config.yaml
num_hidden_layers: 15
hidden_size: 256
num_attention_heads: 4
num_key_value_heads: 4
head_dim: 64
intermediate_size: 1024
vocab_size: 8192
hidden_act: "tanh_gelu"
norm: "layernorm"
norm_place: "pre"
norm_eps: 1e-05
positions: "learned"
qk_norm: false
attn_scale: 0.125
bias: "all"
tie_word_embeddings: true
parallel_block: false
extras: ["capped logits"]
init: "normal"
init_std_qkv: 0.0267
init_std_o: 0.0
init_std_up: 0.0267
init_std_down: 0.0
optimizer: "muon"
learning_rate: 0.0137
lr_mult_down: 1.5
beta1: 0.95
lr_head: 0.0124
max_grad_norm: 0.5
warmup_steps: 200
schedule: "wsd"
decay_fraction: 1.0
decay_shape: "linear"
final_lr_fraction: 0.0
batch_tokens: 262144
max_seq_len: 768
doc_mask: true
train_tokens: 885200000
max_steps: 3377
dataset: "wikipedia_en"
Each number is 500 + 50 x the weight over the matrix's rms, rounded and kept within 0 to 999. Layers, rows and columns count from 0. Numbers have three digits each.

# v: layer 12 attention value, 256x256, rms 0.136, rows 161-191, columns 128-255
# o: layer 12 attention output (transposed), 256x256, rms 0.117, rows 161-191, columns 128-255
# q: layer 12 attention query, 256x256, rms 0.101, rows 192-213, columns 128-255
# k: layer 12 attention key, 256x256, rms 0.103, rows 192-212, columns 128-255
v161:509457504463556482465474522512505524490539450452571495522527511461547489510471517543497521500501360504498472479475458456462481542461435526513485486504553483535489424522453499469547622477480492514484427479465557480552515489445404486442464559556539453482493522498504474425593502518466527475481504431548487566597488477474530520535505525521557486474557550457448552552524545460597427542459
o161:498549568583522520501542578469480510449457574528473458453448590481477512496535410419484525457502488509458482541506473502515488576606502403462574447504526511459573541522472461515524440481601487455436556504525509399549553474522556495518495534433511512491474501546453461523473477498509517495451503493485454467457475487575437464588475579499544495499446543448553495530485484554464564499494
v162:424499444530477504531540522479525449518553515514522547478411482482445532452513462484624553459445445502426501491542474488575573494555512489554538560431505483528444446494557485517492472512417504469495471496500535528563488465518485504514479515447580508442525471397500505524556504489431478461475443475533343475452511509570499571464489578619473535563493417531447430517477518517507509573527
o162:543497491500472451485505392497442529515497450517497516528490422501496433547502442446392404538554550550597507549492499524481458482525490546537505469518468473479553585494460503481499507483522497549480525557453459400503469555482462550450484564501442555480517497568486552524495516571515425471448563520480588503521469506472418466507542437480480472505516547494497469498463459544484467496482
v163:457526453595459547474532458476498514459528467418461541660534414482544488478508428429514469644462536461496471501541512509477453489494552541464477480538442547531544491481507469477457493543536454440502491362459490484420492527506560544515408424487577514454549532450498593429509488507483531524549461493525498521553472519540429496586505482510465491487516530526472477509506479512484461535529
o163:493475492490421439515565452549481555510517506528514518444523509550491529512457503538491524457450438531498537497478477484572558439515472426554491458465440470438488525511460517488570481450461508485490498567535538487532529489526544489522572514504431527460500458468492456543479486476386458464474436510477625507480508532507613493440495592496503557457570485471528483450479457532436506452519
v164:529562479494555511501482505511527591478514416481525414512529472502547493546495464425648450422479526537469455503516426440484605498521458486502511530482491468460495461498456545546509523468489424484503524547457488576521464489522501528533436541540481521519408521508513454449433414510530473553497520502502539468467510502493435488471587566493527528479494478448456494479386590496602552477481
o164:549487491568539482469452481534432459472514498526504511411532488489464471526489487435482547574478492556497462486474534513580489597462413541528496500546393518391489576581513476484527462560516539457500484412485596501469521543430499503553510480489579514540515466509512551509550476436480581451540511495517471540536464548531610502544470477478529395543520464467517520509603479435414477539482
v165:475396479513534473594433467540488576504558549491553529554492454421551469525462521524447468484482483464521454472499528505495505533524588483451486519477462499534510552381429477404535454517478488553541518546515486455510498499526493502535512421564488583462536575445550409529451497512517503484487459472394452529510564518498522543470479455533488517466461490499529357603466527469519443445464
o165:503485505520500507443539491494531479507521487502527489500456539536571527497507460507587493521586490525555523573516541515509516483491521416511518451490616481477465416566546519456471549471422510468513536511526515516428510439412471476457467506387520519506496530525494518454493527447511527450449564485531572454534489470419530462513484504510495476516574452527443523515551524558515535526475
v166:510556521508428603491512525499439461518481583428549462444542504495573457503526522516508511558541512403485473536458477491419452508467488546471501484521506561556411523474509493450579455532507473565524588538552469512457550522483472524494506460457510452472485471458497460589609397514484471429406509532474486538498513474537455516466553525439518492493567537555525497527473491470515478500493
o166:485501563425509518503553516481521507473540538476529430465535564585463534463463481431528464483497504486465485504516440571534500588488495413512551518465501476492489435513532535512450484553570538557481443481509508518503418587487520506488533561503550502496547524531481547517499605495573442450520518491529493472540477529473486601501434505443509519523539474464410454481511525463456501549493
v167:518516529515512506428528489512531575481447548520497430442549535504524463444404520513544506583449382545519478574460498482524419511520492353530540556573471567527443523469472503509570487552491508502488490555475554484533527546525525518522505514526437495489533548547450467444523460531494429550524490497576524477510581481509469590508516465442544498610466524530499561480451439589584371491498
o167:519531545532522564592492511530466417470482543509510619452456522533502554568499463484487484418454552481572479410545449455423465523474488514512517456518458529442555485501571456537477497523513536482490471521499539547406505487490452408464545492471553505431501536531580504514437511510525522464439497487480441502397462476453567505455536460481427501439468437515553485490517472492436541439490
v168:572534516466524541455473549494472528552546480552463571549486426474554538522511511519449504559531500523434469505469521517536463506520464460519486496469438456437538567497584439520534482451445484413477550508472438587537563602530392409451453524551567528498417503508492567488475478493513491444549522533494475436471544497515426476446510563439590545454447483538498480488536418491508568524488
o168:461503463435488519564488514498501563513643481447498530471501501499461434476464477543481515554536520487505543508489521485469453550516515515543550552542522509522496527499463566469428438534478474534528435477446536488540451448533521520521507460453492519439478531460547564464489547502601503486502452553513535547479516553465504437520492467502508421544602505473547467579490472425464456538464
v169:467463521544548466506555501537545516558458542539557529429459421518456531540494545519431503527472544518510390461474526537471524471563476465530515462546505521481491508571594588488498479508509527480497460516526480540473583423450486481470588490499473490437438552493524543463451518497514482446516492504439445492483535531550521528538501478505477462504516560451560486553551466469560390474543
o169:480549516485464534509554425531480437456429415438498501518527542457574462451477548544548482520499477455454554512498431531457527567465563508473468527469455554541493568511494508510482598424497523542535513463480577444536535466508524482503510426568524434514573522469518451532530466476518540509468546504437488488502578448539453550483467538495407467496427469520475505446513529527545490499475
v170:479451502474491463495538528436504567477468516539512489447498536438538470483474549493556554555538538472513521526502481494418532489481452565427484489498427546471372493537536460476578450503480441458519535485461464538435469457423615533529505489567464471458452549509492481503463613490559520445486535503509521531560508517580574527559469428549494522394496476520514527513494481520522458453533
o170:472489540557497517558584493554579525508547547478472438505485501518462456466521450552488493441495451478541495520572548473486529548483509513516476528494530558489469443474450584443482503483514531491388511489494546411455545503506490456481468541493555540539494478467487564545492458457436481542523531529495526516526392479529474514481544514503531503549463526498469441505539467532515536570473
v171:529518516470500483498486493406503504494608562464635514515477454536511435429482433583504493499551490450513546522542461570477519422458476495498521492538521483503564535466492501535498509426580511476451487458478417467481513539444512554494482555461425539485580502528475417528458534425483502530488519539401528504546473489634566537512521478461450534630528461428541450502497555499422535603502
o171:477460567468532475539526490511470514486360455544443463451509496520562453569529619456513478556500543535536448487523475461510482472568556510524541429519470388503517554488524514498543498475435490477496456448537509518470485503491545456459455540589470506507465492591508525607500400523490488522517455449543494473334544478468504472488495491524535480483492503570458513501564474555520451527477
v172:478477509535487489498513525453584528439527538517498531545475512518501413514537510444471546491466497430494559521474471493486450616487490479451554484506500443494472535466459480532470536447549451621534494449433445509487466507495537476504571416422554540572466515505511562461541483455624520435493486514495535453538531454537499505439490457497605456526497413498449479470469430478576471535427
o172:464447428527516519489485608518514514450482550441537527471516521477514519438510478630554499439455452484509482516502484444519443464490521599546461499481490537528550581472445488568490484546492505412492514526522553478502536500451536421494478543422459581502451535492486451467485494513546556556489605425505521480506478486461495528484437541498441565439584557494467504519572496608494493485530
v173:505576503491484485515561500457461437478567480528423481470470515523491500553515559503582501586536407482502590545470631469435520495531494455576447400499517501513421402441512446445420524417483547500488460509509479492630464515501499571557565516495517555476510475507413560587436459504416494489519493484499508496525516517491563505491549536559562490539484557487480423454503529472507473481550
o173:502477483501481439491507536484496441515491529446526446568452538444482527487503504505463509427479487419500400480443462497527477482461457541414514529512397514572558526516545574556547471555486471504426525536525503487483497429542575473436498478442575561516546476502513456490526522486537455524442497560536434507454456530510491537543474516450450490524574494558503563512449490561499539559448
v174:573516512474511462446561462511493451480493526454608474601591444555492444520371414523522540453496476532529441479519548395527512523522421497499502473534501437514470541499408499385524523541550512529547512509492389607510478512513527577493514471529505459512428554588455472492530521551501551511387490532456516487443496545463472427533447468496530511456546543581598440525494531457527517572497
o174:514528445403518477543457547465528529545500510474394547486524528533473548478563568458476462568450542506479470460543513495448508466531593468456540534433512553439558508523561525586494464515537533440444502510481547545500479489478483437531459562511493492458523456536422456474504466514437526526532567419513544542515481515588584474480536495425452521506515438582567533417477454476529500494512
v175:461486541526477518501534526520546437588542493509432462454493454500486602482437506541536424537466562542497488546459517527451511468555453526508528515503499547638542480554499440540447522572398483498525525437487518475508462537417513425553566432539494545479478443532512462397444563500467485487462579476476496506532493526576527469478508429559520545460445498500472548576513555495473487556493
o175:408527501522463460486485470491571524460424531498527573538487461537511495529592441493443508589542459422452513551526504521511524505512497443508486503459494543456466557438518593483509491508519478458535516549581527520424520448476513578505457445496488440499536531514495603482528455459553527532495467508563521478438435476540491593445544514505511440608472546509519444417525528420464479526415
v176:472498543513475488497493493531467539530452527513509546545490512521551466483504523464378497436444512518541546550497419511459486526482470508488561584519518506465560422527495485499490511472541524521517547490517458446482481537340520519578550545507471542521444524474521459512565529482479461586553439565505485468481453522561528542429488496552448572492468553529378516449469567456441515487536
o176:527530513477483488515493496493523498499506580454510501487518438547486572551512474604556460581494403452540506437512523549565522513447470527556510477460495451549502525436558521491541547518515476555524468538505444526481537521510457496365457452573509453546531450507439536527521495585473510504439502396445474519549503438539453517547510509474558517483510458480567546464466460438523453609483
v177:514599512514466480478509524597470565471493533520526440456457517568468528503520516505540451531482499525581471520512471519413547490432489494432491521453551455450536491445572449462559493515483505519498539503412406533514508465500535518382509445463517550515503560542416525483514484475539464553441511460542495417491427416446490483557580570548498516483549494535496479488494510538438552501502
o177:550555538556579467493457502458527439483453526453480571540499520436494548462473530458417558411523483480487498484501537459489527504552432562559560526536420466474468595491493494543468518562514486527541489508501474450494459565480526493510521477525545502479511482491565490521563461486494462519522489456489512511482501573418467523561436591470502490484465482491512511575542494468613444525444
v178:490430553569499494532472523499463480486546489481533511528517437545443518542440478459521519445494509532508456557438534558514490449437487488474512513462505555473537507587487428460573472498493500505508433451492533487525528484552423437517515509551519502439506363500499513407540507405525507461497550594450483491516489536498536455458556569528556538427443485482469469455505513511560562432531
o178:491575419541492501506444505466483573576503491471393466495482488535571412450487494504483526497473513544507527517526465447507585509545547428535532547533484486564489502463480497497531427465534532556564486507531527565475443498494598458441529443522520567538541575477496481516509540569497526509444565467471567458455446463479491461463513451510432473517546518541482560502557495512437477530467
v179:485485456517502478435469457509472518527532505501399538474546501448464548485507537526489470496499498558440520470465503453465494467449454450515558508496508477468532462476472552451524595535582498491443561509514476499431529559456471493505499479564524419460514538468517434421476498554560532527445443493460396509524456536465509427512512570506504423556489450494572494455498485534497462486452
o179:477534479513485560556540574436445556466539575571581505500500518469468437564491560491488463498471541469482462476416548508556499487530500537493495506449459527607517543472596481474509463438495473539551450491457411482553503463543471521536523485550449572448478455451558539500536537499519547441508506487449578503455475392467532549435460420529505519499495525550441513511550522517487496466530
v180:483497426465511414494518513585453502538543523593435537516535525433524535500573458514519458586426487494420475480593553534546553460536587451454499561515522473524465439459577543464461446539504484450520491516564380457512487513527586506479517390490512495446539469568608502562596519493486441454560562491440457466615550551472545488440471506449469379454469469468507504458536584409456621441577
o180:495549542606569558488514506512532494428538551434481466466539474609504492502476515541510487516423440431539553581447539459534423448433427528506524511415525402487525547522505535452436529418506510489493545457460489479504457495441474476489477608544448438500446465423505504464526458590448481469476495558460419525490560557472465501515494486464551528474457596473458524522510478495551517480418
v181:511480518515555571488474520540446561458476532388494481492452506549484497545526544451472542517481552497476440490511475513471503465565504534479553476558518462445404478469508433486428590449508487503500510590473468487532409480497496531472555569480489477560510493455565582541493526482505506456517450432557449545518509443565512511532528544441436515511465436488543498586533517485471527583490
o181:542525540566397445484545496422459482560558433556499534460552579438522463484548538480420455474499421524503438426503592440540530478423541495433481451561462535535493504501436554537484470505488539532556472495555526424510518451520519527449541501520470462407497595535504461501505468491514535482472501557522519551517522512483488501494490508485558532471504594498511436432491539547514468508492
v182:562504529526478500482535472488496536523529494583495508503555484512509534539469508437443556411497455520492558459522467571541487435494482495405498478550490454476374497483540398524438536489517450573564457558476484561452495471550458495526465489549454449497445516513522463536484501526503508493504491469475438540503528429516502473521498464578515512391469483490522505460552555560552418523472
o182:462479470508534540476466558496522421543445428511489510549496493408588530529554499537545458433535472437510501430547507459463495545487540552501518487442539548483554571519448524474537445505486510391437526491430506511505509506468450508505560500481457470513536460470541531457479540523475435565487460479548502496470522465520452432526484506447506480595577526436498550534467476514564528422490
v183:484517517505542623498555526516530474466439483537499491594472411546555435570504465469452548463496515507480540408545562525481487516535403450527519492397507461495431547472467501532559529498499573457533480503498509461555486429552511459514510384524411493566509447474488543470498514540561547444474491560561524421441502492487537559448435474500550480505483527461589532535548561482408456491448
o183:436501431522417459497492535492504459509492524530477508539548512511438492503524565520542524452499532525579526575490532489519534479533553513456505530526478517523489580431516527496413513503573524450534539487459542406514556519453513500518514491512504473548426519461464447504463462447492596563598461449501420554479495451380464502513560498469524468466550490556463564546461398496513568498540
v184:481472544538464539458468464467517504546528480546533466527509541561454428545542535477564560498512488565416508472471478503484486451404507453412475454541579481494490525521527503507520487483584551524468557540481450554596535444544518551533524406501561467525421505529562504418514570476402495518501453439513471501480510437576478444553524554573480472502530436474542572464548527465525514500478
o184:460491416535453516510515556479508490476520543528493450540432544489502527543473502509466491517449475534482462511461506540448501515493523538520563510554485484447565500495530578518415549455540534461446446500515506528505475602486546577506546561520521542558461526491487539462525473484501472490483510499507476518477566521473550501523526479513482514458498579477514473500449540512492457514496
v185:474443495561606577486516480581533420451444582499457541372618481486495470493450523525452537494476456424515462530606525411456506504545497528538554510468502375482553490435492538493494516477496462567437502468469524460591506490370454579442531503499526496457480569495558571454563502562469543494559453499415534461531516499577470553552540544472518471518474498529435510460536490445443490456531
o185:496470550456453495532598504446482485579578513512531504478504481577525463418484469460501536491452487537510475488518529536499457497420477534516542474418446523554522524541566550458571420490496546562558499554472511426455487478576549507478405538466481496532511461516453416579527438463481460508490475458518450480494617510458528531581440424502430443492503529522507504511546509557548496426561
v186:494485438508457557450443492444555490488511555503532463490537529575562510541550460518429523535553501525507528475532556465415499473508553453447453500445551598510482435499452572529497552474442453478453506519515536485425434421527523525480522496538523431514544497486424493388449483429579527522574491467454528544470495535522522508497532511486479550483498456495501415518474456534519597505441
o186:500581478431500471527507488508497477517508473505528435499442432552502467441464439519541420432461503352477532488499500487544464453489596490546449453568520537483477551512591551512504581518458441425484427527504521446527549601503448455549470555472474536508530451534513583590548427564453503487437456506526596580501546516497451450481424496494460528523484492481493561498507564474499537466560
v187:514475498559467546568447534436562498406526503549502479471474535519440490499460442532494485461560520490454510456454501488475565464524487463546519477508470500427485507588547560580537459523469537580532545575498545533503495456538460547514482479545501541414454530561516500516577527476452473547488485489564544485604564424495492420511514424537492530490521532518507514547497517641478516500460
o187:503590530445536506396540537518387557572449495485463537497477410458527473525493539443484491491494515430501439495484505504475408537427530532500550526475574473534428526539512481512448506482523433500447473405473519444442469510520486452445500611539542479571515521459480459467503452549519615497520563513568522450513492477515500506500518529478517503459546524539455510536462503433461489432528
v188:408468552494487527578415476467455499492476515492530474485525532610461491537479483480449552495491462533502455520493505499583481530430453445461570491492501479491507491542478543452509489496397485450448500474472499479497504540511574502506530492495485500480462461573512492484493542455545537447513490494520449548499494458557460460553509533558506557559455529463557556471490459497460494481542
o188:505517444453454457540547511458426543488467493477428571583530560501547468498539482465467451494451521481511520538523535498480497461517460510541534449531535492477494513442478444556480463457497532458510512518465440480538560435567507511471510530474550456511565507514503554501523513532442520515533422506518570495475507497488488538446473503494512540387539538519442492492440469496503450444501
v189:499532493447433453511482518519460493515497553541540417431534490523551520538531491566473560521515461488527505493456527460550510575473441480509470502462497514469579451508500488562469475512521462454557466473444552540590578555629547547460465479509459550500472477456531531563479522517516478470472523637564475508527479473536520496444587384456419468525474415537378489525498488366447496512458
o189:517569512494528510531539513472571512460532511533493465550458508533548470515516499492480454448547604461421531478519527410496444417501527557557450535450450479544415481460501484450535423527528562512511500508534455457422515506416451495440462555478467482499541518489413519418531473536475583568485373484423535454480548566421495524464540568461547507509443572493537489544456503541531515470515
v190:562587500487513425534587495494469434598463576556533503444576515399489468559599516455535365476540490468442483431559495494514560448449463487500532494559450472572534543492566481480498507455518445543470462512536576468568472481495534461532525541405542580472559524552471549411467488514474495476517483568498492575522493542525505549548506455507438483519505519486491463481557556544560522520544
o190:508442524557482580513389517471447421469525505447467604460489507500479512481524532468492497505525513587540507524465430408478494461540555513441413413478479521480471420521450571449528512546535527454431511488506543553465590478469449572491513487505494511517553511528538520567499455481593558488424482511593492478531558498457535491524475512500478478499571473484531526554560524510471406502492
v191:532518572467520515439560497513415468462526546517509461477495454470448563485514570480543505462435566457514487412520479468479530458512509499406464520477524560443520459471503501472540491514494496573517458511523604523504502465456525506606524521488421455479556490518531445506517425581490444525522489535535555399479480577426518506437495529526507469502525459524586514521491414550453515484500
o191:488553506543513485580490449482372485481474493462558426478494536501473474451518437540518584556507588513457504470461511493518494507412453503534515418455442530527464504502526506498432478482575519502454532410485472488484551461535454493462479547525496456516474522523472445516520460480527556463488482444450561483585473497477350475574548545521487512550500514453464508527551441490535563519561
q192:464527532537467468556514555508545471447537530523469497523522491532466422545438486477470531535491577519594479499509560445455641584529559484529484454579503414549406501483529573569506501609468575581469495535531488480507493515446466615423498467418490522529483465481478441535476478501507623516525429503367526540477393534424532490465452505562540379471573443529545526427581469509478481497561
k192:485455529564417490590458606508523516483536491387465516552571492451525498510487512482374598531507469585465456583490529486495480578465524436467515534505525423482379512504492492513467456614457481568445456563488489410499476393452496499478490518518529580526492503505486479497465468589553492501613476497497511504481464516485506513419481439586497308536537559471497505533505418533512520468570
q193:470577436461576533598511437543535530506474439517518514555504558426487465594429528434523449382457510524579437502561490513456568506404455411444463462498446627385501385462521468462514478420549537555450628565533471451505388524504552576471488477528647505539524457614477538469474463489452582534514463471515475509480457564598593525399486456516510535449575512541484459444481490535535540365526
k193:490429483484547594504536467545494527485618499563444516532522524535514489562541472493520514470502465534543375573505597452542434478428467466563499457467443520483502512392507498380542494476445468547503550500505525441558430512455510536477541531503552475600547552542617516445529516456437375497489447510521464552473471626467606505459544498502538480468406458553480346432592446480578340473503
q194:575489499535457526540484486565444519534574553522520545494491440511380512458496471512531505595551527447574487444474479557424468424502397522455516470465516512427452542518394519532596525601522494496531495470491526540501524479450528424502563575542504525501485430495444561506467439524476487503464392503431479448537501455505530471451304443523410437541505490501558470472550558440580470418483
k194:466479478517399457414578569532408593506483595605593500502492461381502577517535497412575466393491443475490516508483481559518505471488493418474556482489507460554460540493489435458471375452492426479528407531512531529593483445508452521468441529486550520518488541432447497480429468573440474473397421501492537608447488458528500464409441597433455573456507512505510527535552526573524474485457
q195:475511483485514625486557397515507507494496448462383391521488374491387606440480440453523536488519450376473525527599541517438526523498567588451499538572465479513461498524489532421486548437397460527500507478494519545486444563516546489530558533420409459389561457520491457514532480514477497454496443451474500495520446478422541548514507437531531486463472554500520458494483451504519561447409
k195:455485607453404445533519492458530590540488403440466463463552494550479561533541515465405564466479398475432388426560529527491479507480517442442528436496521489466453499539460583427555457495415545502449499472518532520511448508542484553558581522482453466423430534489478565470484497511445426619568525519527528524556497583598571417470519445479522486547525517475517479578504578387516530497411
q196:516526434486466490504539439609515533507557599505518537471484461494578446509523476480396561417428504425491556418426475481498604480421533518533560561529542509566583552493550499465473561543527505488534548546463541414434447550544460544497381545579542459549525426433521437411536423486535585552537497467461431554464495447538550561454551552572518470487484479497446491587492510577529533532504
k196:542486416553489505511506432465403574507517589552375495545520608526486460521442469614479419479609566526539493462470530513492530402498485551526500535567532447489487541470570446503503481613509506524513410540408553411479505503529453491500518487636488557569466500395494509463479433498549557533526411367509447539401521543560523533468535547530525560539532410503430496546507460475447494428507
q197:407584532416483516518515487585537601608436521506465443521519462569476466523532423557428378474542449555445490453490475565519539466533476471530538505552477383497420568471590437523528490494406401465490439458515521503542535437445501533512504512405562564541463516541534499569538439505470582399434490425439430469568620541507431490491490540562510561463526441467487574503520507493567465523464
k197:535468559433493470596589420481415538511478450438507505493534521535538562530496345518448438432477487519479525492506556473413488549531453490506548490442509499501495455485547542486459457442580453395411556563559542470643435566499531504502491552435412470611489515506409427574567342484509515500599368465448418481511498470509427514598474559534504543537467533427505497437441540547579464548533
q198:532521465426454453597495514457540491548499482485439493587469520431566479512512534463544589539556377453503463460408493615471501510613583600594450506600535550497556557474589462438474477610524556480438534465454584480544499517473554542425530517553552590487487418495539411496491544456564582457458546520472404508418512548439434421560504466489526565513501481482516484568501457384407568513439
k198:555546543540521586554534540506476544515535453560477488571607489514468488503547527501465568545633402520533583570456476460377392458560516540463426400529505543370543428490497456522501589615555586529446594418490496486478502446478477506549480464536593526525434499458511441488473467517581454423494515519495504487429482482521390446508575574530514515548494541480513488549479565496451489519532
q199:402395555408467479528524424426534548434546397532489427537488473471528487494576533499544495445500422528489537463503527460414537487542502535426442455500547566455441557592380536607560527485429496497488518516475599520481521527566444461499574627462412479458549520555493520474584525521500524523524520359402502427495525488467426565447559482475419502523543520603538526585569484435425412535521
k199:346483529383434544505534438540567491466531518533498461576474545464513502455544503647517556474496472501507546479460409462503562559624510473452578494573516564498475498466462542492600569562554385479492540451481461481546519517667482486560495503476378450461422628461563441520501469543509524514488426497538535478519430418501506552357467642492435550460551496485503495556554558509470469533423
q200:458541526482571499529473504506483504536573551518578512499587409465469502511495486529433511510465442455472429496522465506557497418538575357534493491456549422501535547545482485531578470428400447556559550513428420435513557553513561515382595418492521496552512489437467490368453570506532584452585445571483434543480565499533543520515456586516513553496458476512470557455451463523507485484519
k200:484470522507548509412501450561544513491502456574449457521565481525531416424520597465492628498598563483571506543533498580517515464502451403542553438491497504511479480407505484436585486495462526480598571426521460455520467463544468507446470498510491507473452522441469436395535570438533545438507371522497502526513565474460413489536478452485472492435509472543477532503545502506546533506511
q201:491538526405507534494515457532529480536603552586461491482495545478524437533428469421513449498521456609519494459464503467506459422494415549507547519478621580471485456568525480560401517524464521483525476515523487500533534508548545433497487446483560456459566487638417472478555451518509515441441504456496587529578487484549574531477428462507475482492510598478555513477510417487585505493465
k201:471565554525561508507471489510425503504529564562452562520504507482435522484505567429472494614558443528505505445411587479438570531484471462554588470418497466460528547546471454525430507494523475468532410482481501531478425515465546518432509530518546437495529446534452506493559484586476498458477506563547533547548484565449532521552531531525457503492462435479559442502577452476443566527452
q202:492468610418532457596496537486532576521492604335492529527458476393525501478526511600433495453535605527559545418472534472464524440548605474587532549522447437473468499504512417507402505548521515457584562502529521528529547530496578550565506558504439496475449467486510472428465434442445394507455488506617482472388490525586492554410598478461496446479529434565520558531555494463496504462483
k202:464458505614478505569487503483555555436453443538483500434458464472417518440503495450504461503504593577531491426580547414459625549600430552569605470502431477451495516490418435379536546481458561590473513450539470562482470487629518513486519474435446554543372478507505533487551468418587395543573475478536519501497439499483498443512510484581507498495504551548517452517464552505475562503454
q203:455461526535500594521517431499532441588501492601506426491474477514518542486520487509537499472462505502600551538453433466499479438471481420492529503502528437572528440482461555476561491524542497485438595535484569529534555621459466526585623502408388434516453439521509526539482556448423457475482468593562468552545471554496541498485498478527398441447518506441451465473620499485539431520391
k203:449487473464501537536580503557645480572459507443430512468590498456461557531467456442507480488467462438599511529390495463470496521457490483496497581574495503557589466512511493493600463433499438413513468590583506575486490538484579552527646489539539551465534522516616479469518531401446466471465600632507523519499497572511462426508511519516364432512508495473597447555514520394431401584483
q204:499581527474519516533551421564471533540378514423535540534530489606569471394454505460457509509475450442479478543535494503485576512528565406448477552618612557442528496538503490502493452470483502570527456462504643467566398619485585495491463515453510508506547491511480552526449467556465591463462568490572563534449508431484585441533427429455518543534450442464376490537468505522593468528518
k204:548437589610547428498489431434461566548422483452510555524540499564512511504477538488481509495497474479470456610557484625504576493577458529467467546482451450430508499530466480501425577490465470567520439465595563522447357585530504546510551458564449491520485512487449574500507517393516516542551544504464469429477534395493527426570524476497520543511516433464459487437539534619501507409516
q205:536503609466428478506495417528505505493442496410473497472455507501498485531555526449624593511452516511474569454508466518533561489442570584459476494492509488486598502437403476444595487532465552537508589474490529620474471436569400554528514510527549378496569492487532479547548459468524401516472407584485539501414458482506543532482445461510477473513500593506514523554449492499469528451426
k205:588449537538513552478536475505573468487542532562508524520451503524478621522528551440531588562507507519565531467580466599566503513532509517548494497467688497484547390484531484486418436492444508479479562465478419560422483422500501542478528463513545494522479488525509547496529513537534509582565509518509538558428509535497419522521475533446450415647487528434506574550497510353424512475507
q206:516485524547450525506439480538437458548492447459494501441516569555471427492428603513579485487519542465452549463475530520540466594527571572541455525445447427474449571513449511534466525568486562421492506620501477472507660451492609518385508508518492590466470493482544500508542489557583486457559483446542459502514445519518556532443495540534466507498464499448457488533588457550482452523459
k206:520576462435471526552503496498513488546425469503528521488548430480621373427491565470511512485536470479534544478448567447463522529574557551441419494457440462589597536420549479482451502470524577546482440511546501515562534454506516488470542463521484512496531525504485407647526585603602405439480621507530463440521466504485450454485407519500440539568544545518414468477541505554467475420425
q207:484532577486518534504487482477522505527479505519566474571530624485480495494479619535489490489506525488488447468569447507553490495476401562436436435496578456501550528418471501462473486569612495535526501586523448552470435511547540489492519597451495548450462474418579489517536471499527509416536475469543451467571514517519352404545480541396576464452399454646556418546429468576518602581462
k207:480522546585447509518538495537515412540571600476552491538522593467495480576513439540454442564464507494465503538610544467492420494453443517512479513510558475527498484484465508474500514515533574544485513411533471403489555544522521502471517466543470525437489475468526395565538406512473601553562492444469428616541481527553435471530554442435458531523526550541561353538393503531660496470427
q208:436468397525503423538579498477480604617501346558481425388495517500478530503453541435476461506536589570485602544544539420486451488475520533583547508531516475476500488513503428401439475595584457521592507491447460516441501445532490454520569472472470574539448431464523518573488526535479505498503491457437488512461487479601588474474456626418554488534507457530464507500572451515511516497551
k208:494511416528530482575505515491481523477493420491497500547444497534459449486502435549545428558516533450474524513531530462554513605514643457508358516560529551511543504493411458541495529478546520462640509435425509482490498423488488536477488497440424485506473524453534634435444469589481563477463489474461469523419439472465592473495540526442454607532409461517555446507487386463516522552516
q209:448441576426518524503439495480479522561526439525474522520497627519507509482514532557421461522485587545546516432647500490379451479472529454452497580524524508527347505543554459603478571465490499560529480470486489509584441537471529470524534554542452483533496539452458458460670512487551425472538441538463498480574484504383450563563482456508466563517472459520562515513403495477500562517453
k209:497480599342485440597413441536582536662464405537476528471567522563523436426460560495475487450460539589581494440473469455404501499478500443494600540523411477478540507539453422465416510453550548567500533481528488500578536545483483435502444500466496458556499503441512482456633514442505498591546562534537517559555466463421476569553529511508500503441587476504486506589521420550520571424425
q210:505472470476422516491614505523509546591528553486541555463546356549494536568511572447517403458494434506480445489531523478548412426492492528459524504474538413455462534576454439516587499554447525552471523534491491559506489500533377474506523482444534450431454487526534559457576519460603593516489539467581551532519457516436536532507464467559484548468495435542449525418497469584450576548505
k210:475524531485412453406646504609447567630481474552540509566397504497482478492506507412408486542536511442540525534528518428448424561513575499538565477582462487392562564506460458475538460585508451422478498525588515517474476523508549515526484586507464401506446532545465450466537530436471556512489516443542495551507499519489515522426501404537465451509436487544403505527474467552413562601489
q211:470457510546506503433554640456492535479572587467546493464515499508510563535565460537533523464512451490469423493445509473469540463493439504505499504487510545532577459492477496537450549535506477427455477575500507519462544490482428403495428433473505422538606405507481494430599522535555578444442482577516503564434519498512625508431490518455502486560498411505476552492517557491522542526348
k211:486494545576552498538542558495493515521535527565543475527494517415428619417538509514442461476508496547562466500479523483422490417575441576422466497510460454374547417476456530460484515462475477378509495594504499489504467513406467511518515529487485511437598463467423494501477573552505481482535468630570396519467554537510581482465540439443575403514466570564555566448544493453527440536504
q212:491442439685505559518442492483618554487529446538512500521528482546530464578473551528519610588554520584500510560490452500505547442490601503548476513501501478485481505468594547469476517486518521490475437482545518506517515519503413416468445498439478499470478517473460501432579504518500460469418474465512476539419510587431511473492515445511452498502511437426543494490492453489478574563476
k212:491565531486462613517534421528546485501547441522441552477475413525471416410501494504461564520505547472511541507469463448532477473438608400513536518429537664486452543467609488477459565481482481564417497543553528487499508511457522467456569505465534477450529488426564396449527336563488610538386457506460513473457497451499532525508547415581474365472500591536523519545531557465403415579521
q213:435547468460567466462546406473509439439502478553474544524484525598541571525533516551495552506463455520510435612458530436475474668520429577507487443539571557503500615410644446436478399464475438538533450624484575540532583425409464540390515518533533516434541557530456532437476526490526545393486433418573456564452456608512444359417533587525465505484489431474465566553490460522461551534562